python train.py --n_layer=10 --d_model=96 --n_head=2 --n_kv_head=2 --head_dim=32 --d_mlp=256 --vocab_size=8192 --activation="tanh_gelu" --norm="layernorm" --norm_place="pre" --norm_eps=1e-05 --positions="rope" --rope_base=23600.0 --rope_fraction=0.5 --qk_norm=false --attn_scale=0.177 --bias="none" --tie_embeddings=false --parallel_block=true --init="normal" --init_std_qkv=0.0518 --init_std_o=0.0 --init_std_up=0.0518 --init_std_down=0.0 --optimizer="soap_variant" --lr=0.00936 --beta1=0.95 --beta2=0.99 --weight_decay=0.031 --lr_head=0.00685 --grad_clip=1.0 --warmup_steps=200 --schedule="wsd" --decay_fraction=0.898 --decay_shape="linear" --final_lr_fraction=0.0 --batch_tokens=[16384, 32768, 49152] --seq_len=1024 --doc_mask=true --train_tokens=136500000 --steps=4189 --dataset="wikipedia_en"
Each number is 128 + 24 x the weight over its row's rms, rounded and kept within 0 to 255. Layers, rows and columns count from 0. The size above them is the row's rms in percent of the matrix's.

# layer 6 attention key, 64x96, rms 0.195, rows 0-63, columns 0-95
size [ 27  39  36  31  37  45  36  46  64  45  76 114 132 138 127 130 133 132 128 127 128 128 129 137 130 127 129 133 132 131 133 135  66  67  95  71 104  78 127  72  79 106 135  60  87  92  83  99  92  92  93  78  90  88  97  86  97  71  92 100  79  89  95  82]
[[ 91 119 107 147 124 138 100 123 129 117  92 125 120  96 132 125 101 160 131 114 124 162 121 134 149 112 128 110 127 124  89 158 134 133 102 185 140  94 173 144 120 143 150 110  65 169 138 113 100 108 161  93 139 128 149 160 129 130 123 133 149 149 114 134 177 154  87 165 126 108 144 120 126 134 124 142 142 147 128  89 121  95 136  63 161  85 151 119 145 145 160 115 126 105 127 165]
 [ 98  91 113  96 113 104 118 125 111 109 103  83 113 115  89 145  99 118  98 122 144 104  98 128 105  93 119 132 122 104  79 128 111 132  85 126 133  85 148 112  90 106 120  95  97 126 116 136 111  79 127 106  84 116 124 118 143 129  92  84 113 113  81  87 114 149 104 109 123 128 126 135  90 106 102 107  81 121 110 102 111 104 104 118 119 104 133  99  88 103 122 124 129 113  94 124]
 [193 167 122 155 149 146 151 126 124 118 140 169 142 154 150 121 118 132 151 116  72 150 120 148  77 162 159 188 140 142 182 114 156 131 159 113 119 123  85 107 128 111 139 160 110 118 127 122 143 128  91 145 126 118 123 123  62 143 120 136 106 138 179 120 106  89 137 126 108 165 117 140 111 134 162 119 150 110 122 150 127 147 124 153  94 130 117 133 139 115 129 114 111 140 157 127]
 [157 166 135 142 164 128  78 131 121 130 133 134 131 132 140 118 117 171 124 116 121 152 146  78 126 135 150 144 155 181 173 181 144 120 167 143 154 168 103  83 129 132 151 133 150 136 100 143 112 133 145 126 151 144 150 152  86 157 160 157 132 123 165  71 103  86 106 122 131 127 122 134  96 114 129 116 143 112 121 172 138 139 139 138 106 129 132 142 163 140  79 153 110 151 124 129]
 [166 161 134 158 152 141 132 148 151 139 122 137 138 160 153 126 130 162 132 134 124 170 140 124 162 164 164 127 171 175 148 162 134 129 133 164 136 145 130 105 144 158 165 149 142 174 143 155 126 124 138 162 167 143 137 140 114 171 153 163 136 165 164 105 143 108 141 131 141 145 130 145 140 160 133 124 137 134 122 171 111 167 145 151 113 141 117 181 177 131 122 164 154 146 157 148]
 [ 87  78 141 103  92 152 169 119 119 130  72 105 115 108 111 142 114 123 121 148 109 115 115 137 151  95  91 130  87  99 111 139 133 129  91 122 125 118 146 131 116  86  99 121 112  92 149 144 144 101 156 122  88 113 131 121 156 109  86 125 129 115 104 141 157 150 101 119 124 138 118  98 127 134  97 127 121 119 142  82 128 118 111 103 154  93 169  87  83  94 140 100 132 113  75 122]
 [166 167 124 151 126 147 112 151 185 162 120 140 165 152 131 128 146 172 145 124 125 167 131 147 123 142 127 154 132 172 133 148 125 106 146 168 168 148  85 131 106 158 165 122 168 159 106 100 112 141 119 140 168 147 156 143 124 152 127 142 146 132 147 134 128 133 151 140 115 166 160 125 128 185 162 133 121 132 126 139 126 155 167 145 123 154 143 154 173 113 128 120 148 143 184 132]
 [ 96  83 145 120 110 152 176 110 138 160  98 127 118  97 131 149 140 103 120 147 119  99 123 132 140 122 109 131 122 127 129 139 130 145 134 104 128 142 134 157 143  63  97 108 119  96 174 165 163 107 161 135  83 105 100 136 176  94 111 130 165 128 128 157 158 132 127 105 114 106 124 125 112 156  91 137 139 117 140  96 124 145 112  85 169  98 193 102 117 133 125 142 132 125  96 137]
 [144 103 145 110 104 142 128 120 173 159  73 123 108 112 148 152 125 147 153 126 129  99 106 108 150 117 150  82  96 168 140 112 127 136 139  79 168 158 131 138 140  75 143  96 103 127 136 119 168 121 122 120  91 129 167 140 152 153 123 109 136  77 104 128 155 165 119 128 119 147 111  99  89 139 154 161 135 122 158  99 153 131 151  73 118 119 173 122 124 116 102 128 139 118 132 114]
 [127 114 162 143 180 146 165 137 141 189 120 120  98 121 147 142 145 149  96 148 144 122 152 157 124 145 115 110 124 144 131 161 155 134 127 104 131 150 109 120 114 138 124 101 147 118 162  81 133 134 147 149 112 122  95 153 142 119 149 140 138 151 107 122 133 120 125 128 138 102 140 135 128 132  98 158 136 154 124 115 182 117 160 144 141 140 207 154 136 153 216 105 109 129 132 160]
 [108 148 130 127 123 125 138 149  69  94 160 134 137 147 109 113 109 110 112 122 120 152 152 149  93 133  93 149 152  83 113 154 114 136 118 180  97  74 129 116 106 175 109 152 123 109 125 133  90 103 142 122 152 119  79 114 109 100 133 147 125 175 127 120  93  81 148 136 121 112 145 165 150 122  93 101 112 149  89 143  88 136 103 169 124 124 105 130 129 144 164 127 107 137 116 119]
 [106 126  93 117 100 107 107 153 153  96 108 167 145 125 108 146 128  87 158 123 144 160 116 139 127  96  91 129 126 104 107 153 130 102 163 128 135 138 148 129 102 183 161 148 140 144 107 158 121  94 154  88 130 147 139 108 123 126 107 126 110 136 146 150 108  65 110 155 150 161 132 117 105 152  52  78 115 108  99 159 121 144 116 131 121 134 100 136 149  91 112 133 141 117 142 120]
 [160 124 150 111 112 124 150 154 111 109 131 115 146 142 110 122 119 131 161 113 151 130  97 147 161 151 118  92 110 109 141 138 108 148 137 129 172  96 127 140 120 140 115 163  80 142 180 148  97 151 156  87  99 111  90 141 153 123 157 129 153 106 120 144 148  97 154  99 110 153 106 140 124 166 116 131  97 182 130 141  76 106 126 105 104 126 145 135 154  72  92  81 118 116 134 130]
 [129 132 150 120 147 125 113 107 111  99  72 115 103 135 131 106 115 171 138 141 128 109 169 148 143 148 130 142 130 134 133  91  98 135 129  85 152  54 173 121 115 117 136 137  90 116 165 135 134  71 145 111 149 112 131 155  88 143 116 145 132 135 133  96  94  89 133 182 128 120 144 127 125 148 143 134 180 157 160 134 105 153 100 126 126 134 116 125 137 118 158 169 147 138 153 158]
 [133 128 100 147 147 113  81 104 112 116  85 175 152 146 107 139 120  75 148 139 128 126 111 130 121 106 131 121 126 112 116  89 151 120  87 221 113 150 105 146 138 100  84 114 152 120 120 162 132  97 122 117 122  93 125 128 122 164 156 110 116 102 106 137 116  88 140 114 106 181 116 131 128 114 118 146 111 158 142 124 142 119 100 117 125 118 133 145 144 156 137 133 124 144  85 180]
 [102 155 143 140 116 135 157 149 147  92 128 136 154 123 105 120 148 152 131 121 138 119 142 159 109 106 130 131 121 154 108 144 134 114 100 103 153  93  82 104 142 133 109 107 131 142 185 110 111 103 123  98 121 161 111 120 113 127 113  95 138  93  93 139 167 115 137  95  72 104 107 127 131 120 126  99 124 108 136 127 156 102 158 120 107 128  80 199 118 155  91 162  97 166 167 123]
 [136 121 145 114 149 124 134 127 156 111 125  98 117 101  91 146 114 122 155 135 102 137  87 104 127 131 114 104 128 176 158 127  59 138 117 169 146 118 118 116 118 132 117  92 150 113 110  99 101 118 115 121 110 133 149 125  86 172  98 153 157 152 130 122  79 160 115 106 123 127 125 118 151 116 108 150 122 128 123 125 131 164 165 133 110 113  74 203  77 103 125 136 155 110 134 144]
 [141 117 188 149 102 113 146 130 151  90 118 128 179 111 168 138  89 149 128 167 128 114 129 166 116 141 126 123 134 102 154 153  85 113 158 152 124 114 164 115 137 115 158 128 148  98 128 200 123  94 118 167 135 123 151 115 118  74 128 103 112 109  98 123 139  91 137 115 100 133 121 107 166  98 150 131  95 116 114 143 128 125 144 138 165 122 170 125 146 134 144 114 167 133 124 152]
 [168 120 108  71 131 123 103 123  85 107 129 134 127 122 106 110 120 142 127 131 113 118 118 150 118 107 129 100 128 118 151  92 140 112 100 131 161  96 135 181 110  96 123 113 125 118  97 173 134 100 118  88 148 113 167 102 162 125 110 129 163  88 149 146 159 101 119 132 194 118 132 122 123 150 114 139 116 112 129 150 108 140 171 112 108 143 101 107  99 183 133 159 148 142  85 101]
 [109  95 156 139 110 135 109 129 129 126 158 154 101 152 154 143 158 122 133 117 153 210 147 130 114 142 104 116 118 123  94  87 143 138 132 133 132  82 111 131 154 102 148 115 160 106  97 211 121 121 131 119 128 140 111 124 134 127  93 149 134 131 136 127  94 157 115  79 152 115 129 109 117 114 153 107 126 184 106 155 148 137 120  92 145 134 112  85  85 120 122 112 109 117 112 112]
 [148 168  91 109 138 121 162 125 155  56 120 103 145 136 105 118 111 171 134 119 142 107 114  80  98  99  76 136  98 106 116 108 157 127 135 150 153 133 145 153 141 134 132  94 106 147 131 133 142 172 130 124 112 149 121 118  98 148 164 165 118  87 130 129  90 146 103 104 105 108 146 133 123 103 151  95 135 113 115 139  85 175 112 155 130 111 168 121 127 148 166 105 131 102 134 135]
 [120 183 118 129 163 137 133 131 125 125 168 120 121 111 119  94  89  58 128 133  77 156 123 136 132 123 116 131 147 120 147 132  89 123 118 124 148 143 118 154  57 151 141 130 159  85 179 120 142 163 129 100  96 132  94 121  93 111 130  96 136 108  97 133 145  96 132 114 175 125 121  96  98 123 150 128 135 110 116 128 183 166 122 124 152 129 142 123 107 126 108 107 139 115 127 131]
 [152 123 127  65 140 170 157 122 114 124 133 126 143 116 138 137 154  99 136  74  90 121 171 150 127 132 109 157 134 108 130 109 122 129 128 151 111  92 110 111 117 102 148 107 123 121  69 214 142 165 116 136 122 105 138 132 152 157 140 103 135 139 124 145 150 137 110 169 144 131 165 111  90 121 127 151 128 138 143 135 134 101 146 148 173 153 124 154 155 117 150 112  77 111 145 130]
 [121 152 136 115 113 153 136 135 138  83 111 118 116  97 133 102 132  94 109 158 176 180 108 106 147 149 110 146 156 159 183 115 185 138 129  83 144 145 117 117 117 121 113 176  70 120  76  93 106 120 107 102 138 132 130 108 158 129 124 102 108 148 112 136 153 131 108 144 106 145 105 129 135 106 160  92 138 157  98 147 153 153 152 140 131 125 136 139 139 138 124 164 161 138 121 157]
 [101 118 124 159 168 119 138 120 122 104 140 125 132  98 111 142 142  74 132  89 168  99 133 154 153 130 119 145 125 107 114 170 129 106 128 147 136  95 136  88 121  96 116 178 124 112 101 160 167 134 151  94 111 106 123 146 136  92  87 158 117 119 145 128 116 155 105 111  90 123  91 135 136 135 138 184 140 122 135  83  73 161 148 141 132 115 128 108 122 152 179 157 114 109 135 129]
 [129 120 127 103  88 129 129 118 112 127 191 158 132 126 122 153 146 124  99 148  70 105 110 135 118 139 157 118 136 132 127 153 111 157 143 141 148 140 144 116 151 161 112 124 107 126  99 171 119 110 149  95 133 121 119 160  94 160  94 157 150 128  95 127 156 164 154 170  75 130 129 108 144 108 114 124 184 134 120 131  93 111  95 138 135  97 112 114 133 149 113  98 163 154  77 102]
 [143 132 101 124 151 137 120 160 127 102 112 184 130 122 132 104 125 102 170 132 140 124 147 130 134 119 140 142 128 114 144 153 133 186 136  98  98 117 175 130 113 124 101 101  82 110 106 162 142 110  86 220 121 114 117 171 135 140 139 147 135  99 114 105 136 133 119  88 144 143 118 134 124 132 115 100 139 130 129 126  94 123 173  81 134 137  93 130 112 162 101 107 139 109 159 106]
 [ 87 142 178 162 119 100 170 136 170 120 121 124 158  87 127 115 115 141 115 145  85 138 109  94 106 140 149 152 124 115 129 100 170 146 110 107 149 124 142 174 132  97 150 124 181 149 147  84 102 125 136 131 145 157 119 119 135  93 134 163 119 134 112 170 122 137 107 164 135 136 113 151 106 126 100 111 158 113 158  98 112 133 164 121 117 137 135 126 118  86 125 111  92 169 152 164]
 [136  84 118  85 126 149 149 150 142  81 155 136 118  81  79 141 134 146 127 128 139  95 142 130 120 113 135  98 144 168 155 140 155 133 134 112 114 140 104 112 170 143 164 144 142 130 171  69 146  87 148 138 113 139 134 155 141 136 114 170 110 138 153 159 130 101 118  66 154 132 157 155 114 126 159 127 153 134 110 111 160 110 132 134 165 150 139 122 153 103 128 114 146 177 121 139]
 [130  86 132 128 110 105 100 130 115 143 142  98 152 140  89 142 131 118 126 110  99  60 126 145 116 139 118 184 123 135  88  96 116 133 108 175 131 101 153 110 135 167  91 160 116  96  82 161 127 117 145 129 124 126 104 107 149 123 127 143  91 140 140 124 186 127 129 132 150 113 126  98 110 112 147 115 114 119  96 113 155 145 138  76  85 150 170 151 114 147 102 120 141  93 127 117]
 [144 140 132  82 137 153 165 118 118 111 154 115 141 129  86  98 149 156 130 112 131 164 158 124 112 114 188 117 114 137 114  98 133 118 119 175 141 169 144  92  95 143  93 114 147 118 111  73 123 113 135 139 115 135 140 127 116  63 126 183 136 135 130 126 140 125 111 110 122 138  99 147 151 160 121 105  96 129 134 143 150 101  95 124 123 124 121 135 161 132 118 164 114 105 165 191]
 [118 107 105 116 168 126 132 116 109 169 180 137 146 147 109 127 106 126 157 121 154 149 121 105 128 143 145 166 138 200 136 111 141 114 153 106 136 125 107 151 148 148 155 130 153 107 129 170 140 120 129 153 111 130 126 159 156 110 172 101 129 147 135 148 144  76  93 138  90 124 134 111 139 158 128 160 143 132 153 131 131 160 134 144 131 131 152 164 115 150 168  51 150 160 139 144]
 [162 143 139 151 100 123 111 136 122 122 130 146 205 113 200 131 158 104  98 117 107 162 150 105 150 130 105 109 165 132 140  91 171 121  97 131 173 164 121  97 164 136 105 127  93 122 145 130 140 102 101 122  95 152 172 125 120 123 123 131  87 132 126 139  84 146 154 108 128 143 130  83  94 180 152 133 114 122 146 102 139 131 131 129 150 126 118 116 133 133 141 114 141 153 136 126]
 [145 123 115 122 143 122  96 122 129  96 160  96  84 137 147 128 122 109 158  83  89 139 170 133 113 142 102 132 160 130 133 131 124 170 104 112 125 144 147 156  96  90  77 141 128 102 135 130  98  93 159 123 154 132 139 118 100 104 120 121  99 133  92 142 139 121 105  75 127 106 104 131 125 122 105 116 121 143 150 133 110  92 140 157 124  97 197 111 147 117 114 174  74 149 146 125]
 [155  94 106 113 166 115 186 124 129 140  80 113 113  92 143  77  81  92 134 105 109 124 142 112  81  87 114 124  98 130 106 167 112 132 102 122 118 101 147 130 106 111 143 122 160 100 125 123 122 111 129  97 125 118  95 145 125 132 146 110 108 137 100 130 166 122 113 126 105 123 121 106 167 137 116  91 157 144 119 120 148  96 102 111 107 112 138  96  86 101 134 163 107 101  77 121]
 [111 114 135 123  92 147 145 126 149 144 157 141 130 172 122 170  81 152  97 154 127 114 117 112 128 135 111  85  99 127 103 116 161 129 106 135  95  87 141 103  72 140 169 146 116 118  99 122 128 118 126 142 115 114 101 127 101 146  91  91 105 121  79 155 114 125 136 103 133  90 113 143 100 135  86 150  99 154 171 120 113 171 156 147 159 162 105 163 133 144 129 120 156 103 132 120]
 [173 118 114 163 176 128 133 145 148 124  86 115 141  80 149  96 134 123 129 111 116 153 125 129  97  74 140 116 101 159 109 155 118 126 185 135 168 155 120 144 126 105 134 134 152  97 134 121 123 105 137 116 109 115 136 157 151 132 174 130 118 132 114 140 140 138 119 141 119 133 170  85 152 141 180 108 176 101 122 131 135  92 111 105 127 143 160 102  83 124 135 154  90 107  95 110]
 [124 132 114 139 132 148 133 150 133 156 119 121  99  88 144 101 117 126 154  91  86  96  75 109  92  75 110 104  76 118 113 109 126 137 143 114 145 111 158  98 149 115  81 134 131 109 142 140 152 103 116  73 110 135 103 119 116 133 103  85 103 135 100 127 137 119  73 133 110 139 124 111 128 148 135 101 123 125 112 103 164 123 137 102 130 105 148  64 105 137 109 127  99  82 129 120]
 [119 121 152 101  83 105 123 116 104 119 142 130 140 167 107 147 101 113 110 121 158 144 167 138 145 170 122 129 184 103 165 134 138 143 109 130 163 139 119 127 104 128 109  90 113 109  93 126  89 174 134 150 155 144 133 123 149  91 136 192 122 127 146 103 106 137 159 135 130 109  91 145  88 123  94 170 106 139 133 143 124 131 141 153 164 127  99 159 138 165 150 101 146 174 127 131]
 [135 151 118 127 155 113 118 135 125 182 187 102 138 153 142 159 124 160 127 149 175 140 118 141 127 176 136 129 181 118 129 125 145 125 169 179 125 120 119 121  98 137 158 126 102 123  89 108 147 142 168 156 145 132 157 130 149 125 141 155 123 117  85 153 113 142 169 130 104 143 121 159 108 153 163 128 147 100 155 171  84 102 146 116 141 144 110 170 121 146 154 113 151 151 117 120]
 [ 92 104 120 127  83 109 134  94 114  93 107 125 124 102 117 117 122 113 109 104 104 115  91  98  88 114 162  93 106 100  91 127 154 129  65  63 110 127 124 157 110  98  96 122 145 102 135 112 103 146 136 115  98  93  97 142 124 107 107 120 130 127 154 134  94 116 109 105  88 115 108 107 109 102 139 119 111 131 110 107 161 180  97 153 131 152 115 127 161 154 114 119 121 127 147 148]
 [122 141 137 108 131 147 134 135 109 140 154 125 129 161 117 142 120 102 156 131 157 147 124 175 136 157 100 164 183 109 155  97 134 143 142 189 150 124 142 117 105 155 130  91 105 114 107 139 137 165 169 124 162 134 172 120 149  96 146 184 110 151  93 129 112 140 158 154 114 120 150 164 114 143 154 143 126 138 145 148  77 122 169 132 171 146 125 141 118 157 150 124 135 155 100 113]
 [161 137 124 114 150 138 103 125 112 144 164 147 127 172 138 138 134 105 152 135 170 121 159 140 172 148  76 170 193 136 151 133 105 127 152 205 139 138 131 123 150 153 161 121 121 110  92 157 129 129 121 137 161 127 160 116 164 139 144 162 121 144  98 122 145 130 151 156 159 149 141 150 113 137 122 148 138 162 145 159  89 106 161 118 149 135 126 128 133 161 143 128 114 123 127  84]
 [117 141 133  98 125 163 169 171 175 190 174 131 127 130 127 139 134 104 129 144 153 144 163 158 110 111  91 134 106 120 120 109 165 177 180 180 163 116 121  93 109 112 147 121 107 135 132 132 151 154 128 140 138 155 150 106 127 119 141 165 122 142 124 138 141 122 145 167  85 147 135 126 138 169 134 145 160 138 117 139 137 130 170 109 137 141 153 138 112 144 149 148 129 153  78 134]
 [117 132 186 104  98 131 137 163 111 126 104 101 178 141 154 145 127 139 149 134 121 163 111 121 104 128 138 149 109 137 140 155  91 132 140 155 167 127 146 108 119 131 134 174 129 173 130 135 162 107 114 145 133 145 112 129 131 122  96 127 132 128 137  93 113 154 105  92 173 160 148 165 131  80 162 145 140 110 130 110 109 139  99 159 114 135 117 169 117 176 140 113  83 178  94 147]
 [132  97 110 126 123 155 163 153 132 120 175 157 166 101 162 128  99 121 143 114 127 143 115  87 150  75  91 119 140 121 111 112 129 144 154 128 139  86 124 137 147 168 115 146  87  85 127 121 172 123 110 114 135 142 148 140 203 127 111 186 158 125  99 137 150 125 129 163 122 124 110  97 185 141 118 155 148 119 143 155 124  89 142 163 136 135 120 121 119 128 110 148 123 128 129 137]
 [ 65 126  74 108  97  99 175  92  88 120 114 170 150  81 105  96 119 138 160 135 147 152 142 132 106 162 143 117 127 120 141 171  95 138 106 133 178 109 110 151 152 125 118 127 127 140 113 140 104 131 118 150 105 170 117 139 125 169 160 131  97 120 142 100  84 124 156 132 154 146  97 136 148 121 104 128 108 121  88 112 164 148 120 139 127 120 136 108 117 128 121 128  84 106 128 136]
 [120 136 139 187 119  99 156  91  89  97 117 118 117 125 127 127 121 108 144 120 110 138 128 126  93 142 140 104 116 133 185 183 102 126 131  98 137 155 125  81 132 117 153  88 104 171  95 102 170 121 137 136 134 122  86 117 123 127 127 136 117 160 165 128 142 118 137  92 149 110 172 147 134 116 126 142 122 117 118 195 142 126  92 141 100 135 149 162 139 121 143 100  80 149 112 123]
 [154 171 132  82 154 106 143 116 141 155 138 153 142  97 142 103 139 112 111  82 144 121 146 167 125 144 142 134 165 122 130  97  98 144 145 136 101  83 102 135 167 170  50 126 144 184 104 136 140 123 142 111 151 126 144 140 108  85 110 183 166 137 134 112 117 113 115 138 142 116 120 130 164 111 155 129 142 102 135 145 102  89 149 126 139 109 151 117 127 135 123 132 123 111  91 119]
 [129 154 128 143 114 119  97 161 114  98 156 121 160 130 126 110  90 100 134 106 133  91 157 148 115 161 113 137 106 124 174 123 152 132 120 145 137 105  92 103 121 136  98 148 133 121 149 150 114 117  95 112 104 111 160 154 115 110 146 134  87 139 153 109 110 140 117 102 146  77 127 128  78  84 130 142 147 123 104 135 110 106 122 140 109  45 123 134 122 129 110 191 107 123  78 119]
 [170 156 164 139 180 115 150 121 101 138 181 141 135 102 168 104 132 106 150 103 117 150 117 116 159 123 130 119 152 110 131  91 121  99 139 125 130 109 115 141 139 143 169 150 118 177 122  85 133 123 159 156  94 147 104 150 164 100 156 170 125  96 132 152 141 109 152  97 165 134 142 139 157 111 130 112 143 115 131 128 134  85 109 149 145 142 123 153  70 121 109 162 108 145 159 147]
 [158 131 110 119 123 132 144 116 145 142 115 161 158 140 119  98 117 107 153 151 138 117 108 157 111 139 155 146 128 106  83  54  87 136 131 105 144  84 169  89 122 152  94 141 186 116 118 132 124 149  98 131 163 125 151 120 127 102 116 123 140 112 109 115 147 137 116 119  86  89 147 157 123 118 110 135 179 138 105 109 100 130 148 129 163 140 139 105  85 112 122 126 145 139  67 110]
 [112 175 117 106 144 115  95 129 160 158 108 122 117 124 104 147 124 136 144 102 112 132 110 120 127 117 156 120 108 137 151 203 145  76 145 123 115  96 140 169 173 153 137  91 117 132 139 124 130 122 135 150 149 177 148 103 145 114 148 137 135 148 181 138 145 126 192 143 147 133 108 158 118 109 160 139 123 182 121 143 146 106 139 124 108 100 122 167 134 107 151 147 147  93 154 118]
 [130 104 134 108 180 105 110 123 127 132 137 101 136 126 169  93 148 123 163  87 107 140  93 112  95 144 195 174 189  98 137 144  67 118  97 127 155 164 124 113 173 111 145 121 100 137 154 145 128  95 106 119 117 133  85 112 118 142 127 125 149 156 129 120 114 120 129 126 144 158 129 129 127 137 162 139 113 109 145 147 149 103 116 134 124  77 129  96 122 136 145 122 138 165 156 123]
 [122 125 105 105  40 160 155 135 130 134 137 140 111 122 125 111 116 126 159 103  89 104 129 161  97 103 127 135  64  95 137  95 160 170 135 135 137 100 137 115 103 175 103 131 159 123 118 147 144 148 128  89 107 156 129 112  87 127  81 133 109 125 150 102 125 100 120 126  76 152 101 159 118 132 109 149 139 167 123 113 133 146 150 127 111 126 153 132 144 136 106 156 128 105 131 112]
 [164 148 110 129 131  90 113 109  80  98 130  88  88 130 112 109 104 112 138 103  97 125 159 155  96 154 123 121  84 105 100 127  99 116  92 119 122 130 142 116 136 121 108 113 148 104  89 123 109 128 146 110 167 127 115 156 126 107 196 102 103 117 111 118 113 127 115 142 146 102 160 113 171 120 119  94 144 165 110 151 109  87 136 113 125 122 138 110  99 141 164 140  94 143  80  91]
 [112 176 141 150  85 124 174 149 147 172 114 169 113  87 143 121 110 126 142 113 135 143 111 123 175 114 161 158 110 138 141  94 134 131 152 161 152 130 137 155 121 135 156 101 110 168 143 150 143 136 169 164 145 142 124 138 127 124 122 134 149 164 175 144 173 128 140 144 108 126 167 170 125 170 183 141 138 102  95 136 140 124 109 107 141 145 119 130 109 140 157 135 128 128 147 174]
 [173  86 130 116 142  95 146 123 118 154 141 110 182 137 116 109 124 147 159 145 159 147 103 125 113 111  93 111 131  99 129 121 131 156 120  95 140  75 160 107 138 112 102 147 127 127 108  88 108 158 138 125 150 150 149 115 155 149 164 105 111 116 108 132 107 185 100 154 105 152 169 111 136 151 128 104 152 127 109 104 147 115 147 105 120  82 129 146 155 131 137 174 187 147 133 112]
 [106 128 142 156 144 120 193 166 152 134 116 130 129 170 128 121 129  84 120 127 161 147 145 170 133 114 143 131 128 162 159 122 117 118 113 132 140 110 150 138 130 116 116  92 106 134 109 106 120 162 149 131 104 149 177 147 141 148 143 204 131 131 171 131 146  88 174 150 142 130 127 130 100 153 181 141 135 130 143 147 131  83 104 109  87 131 160 104 133 134 117 107 154 166 127 129]
 [109 136 129 159 118 168 123 135 119 160 125 114 113 133  95 138 103 139  95 156 131 149  99 148 106 137 142 116  91 127 129 115 141 143 127 123 143 160 148 117  98  99 189 108 135 106 109 142 156 135 151  95 115 164  93  74 104 163 164 150 110 158 139 186 124 122 134  96 111 118 102 129 106 125 120 140 120 155 158 129 136 138 167 122 158 173 102 124 164 144 129 138 188 146 168 132]
 [129 122  62 120 176 112 120  87  99 111 101  87  95 125 134 148 134 154 149 116  91 153 135 113 154 151 154 118 114 134 123 148 140  91 101 130 110 109 145 107 105 165 143 152 111 206 129 149 127 134 167 157 113 135 130  91 132 127 161 120 136 137  88 121 156 141  94  98 109 141  82 164  93 108 108 133 164 129 152 169 144 102 138 134 132 130 150 110 124 132 136 128 150 140 118 133]
 [133 149 149 158 149 132 138 145 121 128 144 128 133 122 126 169 141 154  95 131 118 113  96 112 160 129 148 158 140 142 116 124 143 109 105 182 130 120 136 165 177 155 171 163 102 105 130 133 145 142 139 162 106 129 124 113 154 128 180 107 118 128  68 137 135 140 169 110 155 159 109 139 119 100 149 109 153 173 119 142 106 132 176 193 139 154 101 128  94 113 142 155 150 150 150 131]
 [123 133 107 119 148 126  78 149 140 137 140 128 106  93  71 128 142 136  99 119 134  98 111  94 147 123 143 121  80 119 158 175 106 114  89 118  85 133 120 107 139  77 144 107 144 109 171 156 136 123 130 129  99 111 149 118 147 112 119  98 155 136 122 113 132 160 112 131 111 151 150 129 107 148 116  84  73 116  83 181 125 169 113 113 114 137 149 119 112 125 114  94  92 105 123 104]
 [100  99 142 103 188 100 158 118 153  97  74 126 118 152 151 110 113  91 144 121 112 108 160 151 111 183 136 135 164 185 141 100 141 146 127 116  79 104 142 121 103 134  96  93 132 142 147 156 121 155 124 109 107 111  97  93 111 151 138 129 123 141 144 138 164 123 129 123 127 150 136 160 111 137 141 100 104 140  98 135 119 121  95 131  92 114 159 105 109 158 179 104 130 130 120 124]]